Part of a small language model's weights.
Size: 4 heads of 32, vocabulary 3435.
Architecture: no biases in attention or MLP, normalized queries and keys, gated attention.
Each number is 128 + 32 x the weight over its row's rms, rounded and kept within 0 to 255. Layers, rows and columns count from 0. The size above them is the row's rms in percent of the matrix's.

# layer 2 MLP down (transposed), 512x128, rms 0.119, rows 284-296, columns 0-127
size [110  97  98 104  96 104 105 103 100  94 104 105 104]
[[194 106 106 127  91 100 131 177 147  88 162 137 100 157 155  71 121 150 167 162 182 158 109 111 121 139 179 107 133 129 102 126 110 126 117  77 144 123 152  79 123  87  79 121 119 134 101  87 126  89  98 111 105 213  57 100 134 147 180 143  96 182 181 186  81 103 135 212 121 152  86 107 103  78  66 138 163  95 126 158  98 147 117  84  93 117  94 179 110 136 144 106 129 175  93 118 114 159 149 102 115 121 174 123 123 132  98 116 186 123 109  82 144 114 125 135 138 143 110 149 149  67 154 132 134 144  68 113]
 [133  85 125 137  85 120 113 123 114 141 130  58 110 115 166 143 157 121 115 205 132 100 112  84 143 130 126 109 127 155 152  84 113  86 125 113 140 115 131  78 145 156 149 117 119  76  96 125 190 127 130 108 127 225 108 100 168 161 104 153 136 164 197 123 134  28 104 118 156 108 105 147 137  46 180 115 127 120 146 138 133 147 154 111 169 173 120 108  98 201  50 137 153 175 139 120 173 103 163 107 141 171 146 122 121  96 104 105 108 126 175  80 116 124  94 122 147 119  98 127 139 124 151 106 173 179 178 171]
 [123 140 124  58 129 107 112 147 110 120  97 125 152 158 127  93 222 142  93  67 115 103 205 145  79  53 138 113 114 122 132  91 156 126 156 117 149 164 117 134  89  91 119 178 130  70 151 134 159 111 108 107 153 105  96  66 128  69 134 152  93 138  52  70 124 122 102 101 101 101  95 117 132 149  99 180 135  89 137 152 139 142 161 102  94 154 146 124 109 150 156 141 105  90 104 147 172 128 136 102 165  91 171 162 168 142 118 123 207 105  87 100 139  80 150  87 122 132  89 137 132 114 142 118 132 154  72  57]
 [ 88  82 112 114 138 137 121 146 142 138 191 137 145  79 145 137 126 149 123 118 139 112 160 115 166 135 142 116 109  98 154 163 117 133  85 147  68 129 173 154 117 163 143 134 158  36  84 129 142 112 109 180 138 147 133 172 170 118 108 100 174  99 110 105 107  94 147 121 103  49 150 172 133 111 144 187  92 129 126 133 203 178 184 145 143 130 204 152  91 132 124 107  96  78 131  90 107 193  87 125  98 198 126 116 139 121  77 150 111 130 107 170 141  90 135 142 109 163 105 150 170 149 147 126 168 192  57 139]
 [153 117 143  93  79 108  88 106 106 143 133 124 156 113 177 157 143 119 150 100 134 111  82 155 134 144 135 103 189 153 172  85 141  81 136  76 115 142 111 142 121  39 113  69 113  99 143 124 117  82 130 169 165 108 140 146 111  95 101  94 102 139 117 147 142 155  76  98 148 128  63 129 126 147 149 143 121 147  50 115 167  65 101 100  85 102 129 124 116 203  99 136  88 150 157 138 123 111  80 131 148  54 136 125 123 153 109 109  96  81 164 156  83 103 202 183 151 105 151 127  35 150 152 134  92 112 120 131]
 [150 171 122 100 115 125 104 130 128 149 117 108 102 113 162  82 123 157 129  84 109 101 124 185 154 110 101 147  93  86 156 126 130 138 165 159  53 118 154 141  40  76 115  70  95 149 149 113 138 111 129 159 109 117 141  83 162  99 145 167 131 163 202 164  87 167  94 137  87  94 164 120 139 181 141  73 140 204 160 114 156 115 158 161 102  88  72  93 151 157 127 111  98 183 115 147 124 122 119  80 105  86 124 150 125  78 109 126 176 147 102 151 112 151 113 118  61 132 138  84  97 109  72 141 174 117  70 108]
 [169 136 217 119 166 127 131 167 107  99 119 166 167 138  84 172 138 142 137  83  39 133 128 121 136 175  99 143 126 117 124 105 132 139 166 143 167 139 148 168 167 141  74 129 114 199 134 121 125 187 122 138  94  94 123 195 159 131 127 113  85 179 111 129 177 135 132 164 134 156  83 122  73 157 108 184 141 163  78 135 119 111 131  72 143 139 116 173 155  82 123  91 111  52 155 170 124 120 139 145 114 187 147 134  98 102 106 123 140 106 194 169 199 147 116 115 153  97 164 170 133 108 130  94 110 105 158 134]
 [132 178 112 170 115 186  95 164 202 143 111 121 153 122 123 151 166 126  33 124 127 112 125 141 133  98 157  97 161 102 144 143  42  88 175 172 112 105 126 101 114  99 174  95 108 122 129 151  95 102 170 141 154 152  96 111 129 114 112 166 142  83  87 140 129 104 159 113  70 135 137 127 138 137 122 116 131  85 109 176 189 216 134 133  80  97 102 146 149 129 109 163 181 158 183 109 151  86 174 119 129 137 152 144 117 145 139 114 106 123 204 119  87 202 101 172 156 118 156 121 108  84 124 133  99  93 153  96]
 [ 98 130 178 134 191  86 146 126  70 103 111 105 161 128 134 138 127 122  83  75 152 139 118 130 154 178 110 139 140 121 191 118 115 175 144 192 112 157 116 112 123 105 172 166  91 163 150 157 152 120  96 107 141  90 148 143  97  81 170 151 129 104  78 148  99 113  98 115 213 105 136  74 114 157 181 113  94 134 139 145 143 144 101 175 134 118 138 121 195 114 156 124 137  89 131 153 131 103 122 168 172 142 122 144 152 215 194 169 156  93 121 131 130 148 122 162 194 165 102 118 120  95  95  67 109  77 185  94]
 [103 110 209 152 184 145 142 136 119 162  96 158  86 138 124 188 157  89 189 112 144 153 166 131 100 115 147 151 120 170 136 151 152 100  25 113 124 182 139 146  51 172  76 103 136 113 130 165  98 117 139  87 134 143  86 159 112  89 183 130 176  94 127 121 110  71 126 142 147 128 142 129 152 104 119  73 106  78 131 145  96 102 132  91 123 172 141 151 106 154 191 124 117 142 126 146 181 106 108 133  86 142 144 156 191 141 162 175 131 122  94 210 135 144 137  98 142 190 141 146 138 131 179 119 140 100 126 137]
 [125 144 153 100 129  91 125 134 144 131 136 124 135 136 137 149 125 154  80 137  91  66 122 157 122 114 172  97 149 102 126  97 120 109 160 161 149 128 122 139 152 121 238  93  64 191 148 156 128 170 150 124  95 149 113  86  68 153 108 147  98 149 113 118 137 140  81 165 179 117 132 184 145 189 107 115 135 135 143 210 108 101 121  92 157 100 154 110 108 181 177  95 121 146 145 184 137  99 101 162  83 153 171 144 124  77  73 106 139 114 105 163 160 163 124 123 117  71 154  87  65 133  89 181  68 106 100 124]
 [147 139 167 130 143 129 133 117 126  85 140 130 103 181 155 112 102  97 150 145 140 127 154 118 121  99 126 135 150 145  99 121 148 137 114 126 188 175 116 117 172 142 220  48  98 142 106 168 157 177  51  77 177 114 105  86 113 116  97 100 176  86 104 107 160  78 129 137 182 126 125 147 120 138  94 230 104 173 148 106 130  81 110 112 146 117 176 134 201  90 180 122 158 120 142  86 121 153 173 180 148 179 134 109  90 126 178  87 104  89 139 146 133 138 105 146 114 131 164  81 156 159 114 140 116  98 140 151]
 [ 82 128 109 124  82 131 152 107  91 126 145 112  85 122 127 101  94 156 158  66 101 157 172 157 124 162 142  44 138 126 138 128  95 122 127  95  37 123 168 120 147 114  87 115 172 113 109  66 102 138 133 138 106 171 130  71  67 151  94 111 110 115 145 138 141 144 127 150 153 149 118  71 137 176 152 100 142 143 127 198 162 117 111  91 107 156 165 135  86  78  78 185 133 126 182 180 151 104  89  97 116 122 133 155 109 134  82  79  72  78 112 109 131 143 136 117 127 103 160 124  85 148 101  94  44 154  87 140]]
# layer 2 MLP up, 512x128, rms 0.14, rows 285-296, columns 0-127
size [ 89  98 104  92 105 105 100 105  93 104 105 110]
[[ 43  78 112 133 147 114 125 132 143 137  96 151 140 188 159 134 199  68 112 156 163 111 146 159 134 148 151  89 130 186 158 102 119 147 176 204  90 166 112  74 112 150  74 130  73  76 120 136 194 159 160 140 120 170 144 148 161 109 119 127  84  88 108 149 176 129 103 126 102 143 119  97 133 109 136 109 128 182 110  98  58 181 154 162 175 155 141 115 129  98 128 159 169 149 143  70 125 138  86 172 161 163 139 176 137 123 111  83 109 146 178 128  83  99  99 162 148 156 105  88 144 110 147 110  90 130 120 135]
 [147 141 125 133 163 118 105 116  91 168 116 132 130 186 184  66 141 148 116 122  90 146 127 130 113 184 123 183 121 144 155 167  84 152 134  85  99 123 131 167 173  49 100 118 113 167 190 127 150 126 118  80 122 137 141 128 112 148 103  85  42 119 103  89 166  66  93  99 119 176 119  84 104 120 136 116 115 204 177 236  78 100 139  95  76 139  69 114 128 179 138 121 142  93 117 136 116 105 101 157 189 131 137 133 156 136 145 120 155 104 123  62 134 128  85 111 118 140 156 132 111 142 117 129 121 156 148 135]
 [ 99 131 111 160 143 109 141 135 126 120  64  87 136 132 130 129 144 133 113  92 156  91 140 142 194 161 127 125 136 124 141 118  78 114  44 125  95  60 138 164 120 124  89 118 164 128 126 146 172 136 126  98 129 103 146  78 218 141 133  99  96  63 144 118 123 104  87 159 109 161 233 122  88 151 140 117 129 131 133  90  95 213 103 152  87 127  98 122 150 134 163 158 143 162 152 195 152 121  84 140 144 116 134 164  97 149  73  93 163 141 122 161 185 143  99 116 122  65 144  77 127 136 187 140 127 151 100 159]
 [123 149 112 138 123  74 155 130 106 116  85 123 146 104 169 113 144  78 166 155 121 145  74 177 174 108 102 128 122  70 150 151 160  60 127 143  42 106  92  73 108 109 171 124 127 116  78 128 149 147 167 116 115  99 175 114 150  95 120 114 143 138 119 181  82 154 185 129 132 105 121 116 145 152 151 156 128 138 129  57 126 116 179 121  99 181 146  84  92  82 111  48 123 135 139 129 120  76 116 168 180 107 152 127 138 161 136 124 157 150 148 111 163  94  39 107 113  51 113 127 144 117 105 116  82  89 109  82]
 [156  72  73 109 142 175 152 106 103 202 134  91 102 128 105  98 150 114 186  96 139 117  56 132 139 133 117 191 152 128 151 135 133 116 141 124 135 139 136  98 146 132 138 119 139 114 182 122  96  94 153 169 180 170 192 129 168 166 174 174  98 135  71 118 145 138 134 129  85 149 140 166 102 165 175 154 135 122  85 142 153  95  86  93  88 131 104 188 139 133 168 156  88  89  33 133 150  57  96  77  96 148  87 141 111 156 137 148 155 178 142 134 137 196 155 127 134 115 117 139 104 150 109 110 163  87 141 142]
 [106 100 112 164 155 147  85 113 106 129 113 123 133 161  93 124 107  79 152 148 136 173  46 150  87 118 101 152 161 133 122  90 149  92 149 127 134  63 149 128 148 188 142 185 161  73  77 164 114 150  87 152 107 110 141 215 145 191 170  88  96 128  81 168 145  90 107 148 158 145 116 128 135 120 168 122 136  98 186 134 111 124 128  90 179 164 152 154 116 117  71 160 140 112 204 175 125 133 167 141 140 119  46 109 110 136 121 178 112 177 137 162 122 156 160 130 155 202 108 101 130 114 101 120 121 118 163 133]
 [117 137  94 125 181 188 100 147  78 115  89 142 162 148 179 101 118 119 119 187 139 108 124 117 140 119 218  85 147 128 165  84  92  63  88 159 135  86 161  93 115 105  74 111 107 157 198 156 100 131 133 140 145 182 117 106  98  71 103 150 156 166 124 114 107 124 135  96 122 152 148 161 110 130 165 148 105  93  81 122 192 182 103 114  96  83 152  97 128  96 154  95 146 124 182 162 101 136 129 110 138  70 157 126  85 173 124  88 119 194 160 123  80 138 115 123 112 137 123 149 155 159 135 156 187  78 132 168]
 [133 108  90 183 147 150 166 130  74 167 135 159 135 206 113 122  81 118 130 156  86 128 110 120 116  78 121 158 165  76 161 154 130 154 138 153 139  98 133 107 129  94 159  99  92 150  94 117 146 153 102  68  86 206 128 114 162 132 108 151 181 102 134  96  86  91  96 136 148 145 121 137 126 208 108 170 125 156 141 139 144  84 168 135 155 141 116 105 106 150 178 120 156 155 108  51 127 132 152  60 157 153 146 128 198 164  88  97 182  67 166 174  96 130 102  86  80 134 133 115 111 104  98 137 165 115  86 115]
 [164 107 124  94 146 121 109 131 147 112 131 170 119 141 143  83 115 170 128  94 183  76 146 111 165  74 120 156 119 185 121 153 160 124 134 151  88 177 144  91 128 122 150 113 162 132  72 105 119 127 174 140 136 123  65 153 138 151 193 141 189 119 144 158 128 137  93 121 209  89 213 126 176 112 158  78  91 103 150  96  99 114 148 136 115 147  48 100 115 160 177 152 106 138 146 166 188 157 168 120 109 122 120 139 193 157 107 123 134 143 192 108 162 132 172 143  60 126 171 144  99 149  86 129 116 166  99 117]
 [ 84 112 113 160  58 140  77  92 125 145 142  91  60 137 180 112 156 166 122  99 152 136 192  69 115 112  88 156 120 114 138 180 164 156 167 145 130 153 157 145  91 116 180 166 122 125 153 137 154 157 112  65  78 139 104  95  90  92 131 132 118 109  63 144 193 181 148  47 113 180 114 109 147  93  97  95 118 108 105 121 119 178 118 157 187 147  94 137 122 142 102  95 135 173 133 149 100 163 141 133 137 122 120 113 153  89 136 115 165 112 166  86  50 146 145 125 143 167  79 165 135 130 147  93 136 181 114 143]
 [116  90 145 110 168 119 121 168 128 128 101 165 142 190 112  99 122 142 111  33 122 141 160 119  51  78 161 129 150 108  91 149 133 149 134 158 120 139 113 111  87  67 133  99 102  91 140 126 127 112  69 154 110 107 177 114 144  98 113 129 169 138 148 133 167 165 137 132 170 168 176 150  97 141 142  57 167 106 131  79 109  81 170 132  88 158  15 178  96 201 157 122 134 147 119 224 146 150 113 147 146 137 141 144 148  76 131 143 140 118 158 111 134 102 154 169 145 154 123 147 177 125 145 139 135 132 134 124]
 [163 117 147 111 158 158  97 139  94  84 158 108 139 175 129  89 120 155 132 137 119 113 122  96  83  65  91 183 129 123 135 154  90 181 155 157 160 195  59 131 142 139 106 119 180  53 152 163 109  77 130  92  95  83 148 110 167  69 137 167 108  83  53 143  82  84 113 140 103 138 169 144 147 144 113 111  76 116  93  98  80 147 118 121 133 108 102 140 147 142 151 122 158 125  88 105 135  79 117 103 182 147  88  80  87 148 125 144 196 116 115 144 117 140 174 151 135 137 145 105 121 122  97  77 102 199 103 167]]